Weights of a small transformer language model: width 96, 2.64M parameters.
Each number is 128 + 32 x the weight over the matrix's rms, rounded and kept within 0 to 255. Layers, rows and columns count from 0.

# layer 8 attention output, 96x128, rms 0.104, rows 0-24, columns 0-127
[[213 118 129 182 120 126  38 114 118 161  61 148  74 176 139 124 117  87 140 123 110 121 117 158 110 161 146 158 131 106 148  74 143 122 151 174  94 157 169 139 138 119 160 116 142 117  89 118 107 129 148 162 133 155 128 112 125 157 117 139  66 129 161 107 125 153 130 188 127 162  81 236  96 161  90 128 173 151 147  32 108 155 123 124 146 156 109 136 125 160 162 192 101 116  47 143 205  45 137 154 113 157 151 144 118 137 132 120 117 121  81 129 144 101 151 144 142 171 149  82 151 136 118  56  76 104 146 137]
 [150  99 164 165 146 179 159  75 145 137 112 134 111  83 105 177 111  51 173 118 152  92 206 138 122 155 130  88 177 143  89  86 142 121 150 143 155  83 146 167 138 142 141 101 161 136 112 126 149 107 117 107 126 113  86 114 134 119 109 140 207 149  91 109 161 218 116 119  86 186 121  98 106 143 104 125  95 148  85 101 117  86 172 119 103 113 127 146 193 113 123 186 209 113  88  44 104 132  92 106 167  45  92 178 152 123  67 132 139 185 116 123  99  87 111 147 117  96 170 141 190 136 113 125  98 131  77 131]
 [161 135 124 156 114 152 131 140 106  95 165 137 122  87 160 129 160 147 144  75  63 178 171 138 125 102 118 198 185 180 114 131 177 147 103 169 143 152 144  86 123 120 134 158 194  93 147 154 119 160  98 188 147 115 159 163 119 115 115 118 140 122 100 182 112 138 174 142 119 129 167 167 152 144  96  80 146 143 100  72 137 113 156 140  99 118 130 213 139 125 166 124 132  90 131 134 136 155 121  71  66 156 162  70 160 150 154 161 169 131 166 124 143 221 101  65 132 111  93 216 187 162 115 115 171 100  81 205]
 [162 130 136 129 127 249  63  94 160 119 118  87  94 106 144 170  29 118  86  97 193 119 128 154 171 146 124  89 124 121 133  93 131 150 195 102 153  52 139 103  82 110 138  83  31  95 149 195 105  99 131 148 120 157  82 123 170 142 228 163 112 112  85 121 118 117  93 120 112  98 210 150 109  76  94 210  58 117 121  99 157 120 119 139 133 188  81 208 117 166 201 198 127 135 118 164 227  93  63 150  36 164 130 157 108 145 130  90 114  84 151 145 158 122 133 158  95 149  63 153 146 181  87  45 163 141  64 163]
 [ 90 101 131 102 142  87 136 140  90 138 172  80 203 120 133  75 134 175 129 115  91 183  97 129  83 136  97 162  83 121 108 184 167 154 129  85 104 100  83 103 191 150 180 151 148  97 139 138 146 134 113 151 143  91 135  96 183 119  83 120 145  85 181 129 104 183 147  95 148  93 124 128 179 112 118 146 107 115 112 171 193 113 192 125  80 140 133  98  36 131  60  98 116 128 146 148 121 148  77 102 140 108 126 123 129 106  75 153 125 153 141  92  56 126 115  99  77  85 166 135  77 148 141 149 145 148 106 157]
 [160 164 172 120 116  55 136 109  86 156 164 147  96 114  99 126 130 151 129 130 132 168  92 114  83 121 116 176  73 110 110  99 177 146 101 164 110  93 113 149  88 137 140  97 125 118 139 103  90 149 170 146 114 124 165 100 131  93 117 111 133 154 143 151 168 134 171 155 138 113 142 149 120 112 114 119 141 153  95 118 182 120 121  76 122 104 102  78  90  64  93 120  97 122 124 117 136 105 116  82 144 102 132 142  99 112 153 132  86 153 173  79 140 137 136 144 141 124 108 184 102  99 178 116  52 137 113 145]
 [102 101 101  68 131  62 149 129  68 122  69  97 187 116 171 119 114 137 117 124  97 145 129 116 103 118 141 159 121 107 135 141  75  96 138 122 104 133 107 109 170 172  94 108 176 135 161 135 143  69 190 127  81 174 157 115  86  73 101 125 111  82 154 149 181 140 133 132 108 129 128  86 132  93 116  93 110 155 163 107 133 137  99 127 173  87 103 122 159  61  77  85  81 135 119 123 138 118 118 128 184  98 163 127  93 129 142  93 111 150 147 103 116 140 190  92 140 143 169 133  81 117 110 117 137 127 120 151]
 [110 114 182  63 118 113  49 149  62 117 183 120 123 183  94 142  40 100 146 103 111 173 161 194  88 120 134 131  68 109 107 154  46  99 120 149 155  92 159  86 132 142  81 172 103 157  94 131 131 128 157 165 159 142 151  68  58  84 119 124  81  97 119  66 138 103 104 178 157 130 146 101 240 144 161 103 116 168  85 165 135 155 127 114 112 146  95 109  73 143 128 191 135  84 160  91  69  96 132 125 123 156 168 121  93  91 148  81 192 163 163  89  10 133 115 105 114 111 157 185  75  87 114 178 215 155 119  89]
 [134 117  72 185 201 130  74 167 109 112 111 131 123  86 154 150  72 177 134 161 113 154 126  90 193  93 135  89 152 166  80 183 151 128 167 152 143 147 153 136 136 146 188  99 170  86 122 121  86 100 171 139 109 154 116  77 147 118 101 134 108 144 101 164 138 113  84 105 105 118 119 208 106 111 182 134 176  87 116 139  70 104 143  97 120 211 142  96 134 113 145 180  96 114 103 132 128 131 133  65 125 110 145 100 154 152  83 113 128 127  63 137 131 132  74  56  82 149 114 121 186 119  97 138 141 148 125 154]
 [148 122 170 165 160 169 156 101  83 129 137 132 172 158 135  54 163 103 122 163 114 108 115 105 103 111  90 107 183 151 195 160 140 142 127 133 116 103 147 110 139  41 158 139  93 109 154 117 159 130 117 133 114 146 131 156 178 146 161 147 116 158 134  91 137 180 178 140 146 118 103 106 126 100 112  88 149 136 119 107 107 161  95  96 182 108 159 140 163 179 117 116 170 130 124 180  95 102 200 116 144 134 116 167 114 120  81 191 200 105 148 108 123  87 148 141 166 132 210 136 128 183 149 154 122  95 183 135]
 [105 111 106 105 112 150 180 186 131 150 143 108 146 116 148 106 131 177  73 173  97 134 117 124 102 146 171 143 111 133 138  79 156 165 116 110  86 135  94 125  80 170 171  70 111 151 188  89 119  50 105  91  91  87 163  93 192 145  91 118 138 107  84 172 136  88 139  85 115 200 159  99 108  97 164 165 132 139 137 170  90 141 167 100  77 101 183  59 109 132 128  89 133 125 134 115  99 117  60 119 153 122 110 107 103 129 140 154 137 116 178 145  73 152 110  92  98 110  92 110  80 131 124 160 102 121 127 140]
 [109 107 129 151  75  91 138 115 102 112 180  71  91 165 158 106 122 171 106 133 108 161 138 140 147  73 110  68 107 133 160 130 148 180 155 141 122 122  58  70 153 114 163 110 140 120 144 107 193 146  73 123 143 128 108 145 139 191 138 101 174 119  92 113 113 103 141 143 133 110 167 169 198 102 163  81 161 101 116 151 151 102 102 115 122 129  92 176  97  91  68 154  42 156 173 103 112 181 131  76 119 122 126 124  88 104 115 162 133 123 163 110 138 161 177 109  94 175 203 186 117 104  86 116 147 143  81 146]
 [121 147 161 111 116  72  85  91 119 135 155 155  74  57 118 155 106  90 104  84 111 178  78 136  73 123  89 139  70 134 134  98 130 141 158 142 114 107 131 164 100 209  99  86 163  82  89 132 133 159 133 145 181 127  99 164 123  70 124 114 132 143  72  93 108 189 120 140 128 116 130 168 128 180 145  95 133 175 116 166 136  96 142 148  99 191 180 123 134 104 108 115 191 119 125 131  89 124  51 114 115  92 124 137 180 159  87 107 133 147 174 121 166 166  80 126 115 150 138 136 120 105  92 124 132 124 158 167]
 [192 177 224  78  52  98  75 114 125 128 129 116  76 129 157 102 127 135  82 181 119 151  97 121 121 200 140 135 104 131 114 107 126  66 101 155 122 185 127 116  58 136  64 101 118 142 135 141 136 189 164  80  57 164 202 156 155 115 101 145  93 137 142 122 187 134 123 137 153 105 114 160 128 129 118 110 114 138 109 112  89 132  96  97 115 115 142 134 156 122 124 113  96  46 176 115 119 113 120  92 182 118 155 146 119 145 135  91 113 125 122  73 142  57  93 153 172 113 121 130 116 172 120  82 107 161  73 160]
 [ 92 109 119  60 135 141 115  75 194 114 101  80 149 110 137 211 123 103 134 125 156 129 119 163 163 151 165 119 203 122 193 140 141 112 171 133 142  99 129 151  98  58 127 148 136 114 102 123 136 125 111 152  88 161 135 157  90 128 114 127 135 105 151 106 189 125  95 118 110 135 128 121 103  95 146 157 167 153 148 121 150 102  75 147 180 135  83 104 179  96 121 125  92 130 127  87 141  79 190 162 126 145 108 169 130 132 140 136  89 135 124  59 105  80 144  52 122 110 144  87 119  87 139  80 192 123  96 149]
 [145 173 144 227 178 127 106 120 120 147 146 132 153 167  88  34 123  73 137  70 144 145 125 127 143 144 149 171  29 108  63  79  92 133  68 144 152 162  56 152 145 105 175 182  93 169  99  90 177 114  59 172 120 168 138 154 175 155  84 104  85 125 167 180  94 146 158 112 213 122 104 203 204 114 191  75 145  53 113  74 141 101 143 225 100 183  87 145 137 174  95 154 111 123 120 107 166 165 163 172 100  52 157 168 120  77 137 159 140 171 107 130  90 141 109 162 172 145  91 140  91 128 112 123 102 125 102 182]
 [154 143 128  83 147  88 146 176  52 112 168 144 159 182  93 104 131 158 119 119  95 152 118 151 111 164  92 193  74 133 127  91 119  90 111  82 165 175 125  92 162 148  95 139 157 118 176 118 144 131  96 166 148 124 179 124 114 113 151  69  63 101 141  69 114 170 163 137 187  73 126 119  90 143  94  98 144 164 122 108 140  77 153 118  98 119 168 112 131  79  80  50  97 176 165 110 131 160 111 124 106 110 152  76  98 105  97 204 134 125 129 131 135 111 165  98 114 153 149 169  99 143 135 115  96 101 142 147]
 [165  85 108 166 155 160 111 103 156  66 106  95 161 116 165 121 116 159 126 144  77 160 161 139 144 123 189 165 162 162  79 130 119 109 129  82 113 176 151 111 145 138 158  95 145 114 169 112 126 133 139 108 137 121 123 105 125 153  92 123 181 111  75 131 110 145  99 147 163 140 160  97  86  85 136 121 154 122 132 114 191  39 120 106 108 153 141 134 166 144  77 194 117  91 192 140 133 144 127 145 114 171 133  78 118 101  58 112  83 104 100 164 177 136  96 169 133 108  92  79 135  95 110 129 179 120  82 113]
 [ 84 173 166 133  69  82 172  93  80 147 129  88 131 187 127 111 195 207 152 146 107 145 127 101 101 115 121 155 104 165 177 108 150  97 121 122 105 182 143  88 198 113 117 127 190 115 124 121 129 165  90 190 138 128 156 177 129 161 125  84 128  70 178 126  64 122 122 129 113  62 125 142 149 123 111 118 127 109 109 117 165 136  87  86 137 152 135 144 116  71  98  75  65 176 167 155 150 139 193 146 126 176 124 141 109  48 158 151 140  97  91 152 136 146 140 113 106 191 100 162  96 112 155 135 178 113 155  67]
 [209 160 159 110 105  39 110 109 124  77 154 180 126 155 109 154 166  86 132 108 136 127  96 166 224  78 116 161 194 105 217  83 163 152 144 167 150 111 135 156 131 155 146 157 115 164 124 121 117 187  95 120  76 167 138 147  91 159 136 135 152 146 131 148 120  66  57 156  82  81  83 195 137 124 125 111 130 142 147 146 157  53 135  57  86 181 138 124 148  84 131 126 119 131 130 116 164 177 172  62 110 132 138 143 130 178 142 112 131 144 110 113 199 166 138 118 200 140 119 129 176  96 164 110 138 162 130 155]
 [119 124 117 158 146 144 141 148  97 106 114 114 146  89 157  84  90 107 160 153  70 108 113 126  97 109 114 141 167 118 124 140 141 147 101 126 110  92  93 120 115 110 145 132 133  92 126  96 157 120 126 153 152 121 136 147  89 149 162 111 121 132  99 116 143 175 113  69 109 125 125 128 158  86 147 152 110 161 121 140 166 188 100 155 171 102 101 154 103  72 135 116 157 191 148 132 143  93 169 143 101 100  29 168 165 110 133 159 198 103 199 128 188 111 186  99  90 174 159 130 142 135 125  31  89  98 127 164]
 [ 85 133 118  92 112 153 106 146 191 112 119  96 145  88 142 196 125  77 120 172 129 122 127 146 151 169 159 121 132 181 112 165 117 108 131 132 155 144 136 149 122 141 135 183 105 138 141 111 134  98 112  99  69 120 147 146  87  98 114 183 116 121 157 179 127  83 144 129 125 105 115  93 113 178 126 125 123 161 150 147 117 104 139 118 129 148 134 141 141 175  99 150 169 138 165 176 139 162 147 110  98 135 170 183 107 152 138  98 159  83 125 153  86  97 156 144 150 154 158 118 164 138 109 148 174 144 127 141]
 [137 129 159  92  74 118 104 150 151 156 146 132 188 148 126 160 173  89  91 109 139 142 123  82  70 108 122  86 172  96 169  61  93 112 103 103 125  98 159 153 132 188  89 104  96 162 165 141 161 136 118 120 119 154 177 184 114  66 166  97  95 105 121 132  95 190 172 153 111 142 127  77 178 167  62 104 131 115 145 174  58 198  89 164 102 154 142 104 171  96 101 128 117 118  90 181 111  84 126 137 155 170 160 115  96 185 131  66  86 145 186 114 116 154 116 104 180 130  92  94  90  74 139 120 184 129 148 124]
 [122 123  93 160 113 151 143 113 151 117 101 104 124 112 172 137  95 107  86 152 123 134 128 115 101  79 177 104 129 126 127 164 141 114 167 160  79 127  61  93 105 147 196  92  64  94 126 124 116 105 111  86 212  80  77 124 156 158 137 106  98 132 117 109  79 109 173  64 129 112 177 155 147 106 124 112 183  97  93 134 147 195 104 135 157  74 104 142 160 144  88 137 104  83 134 169 170 123 103 145  77 120  88 121 150 189 162 118 141 144 141  95 102  89 119 177  94  88 107 138 160 163 127 114 161 171 127 108]
 [134 116 153 119 132 139 107  84  53  72 201  88  76 170 148  53 103 118  91 149  90 188 110 153  54  95 114 129 105  74 160 122 104 154 203 135  70 137 133  72  88 173 153  81 146 135 162  58 172 110 151 128 167  36 113  95 139 101 146 117 137 145  69 131 120  76 165 109 115  80 202 107 199  64 159 146  75 172 143 153 100 164 114 118 142  70 147 137  94 112 143 167 146 134  98 101 112 200  86 158 129 145  99 106 119 110 175 142 103 156 172 120 108 163 106 160  92  31  98 103 125 140 146  91 184 138 144 137]]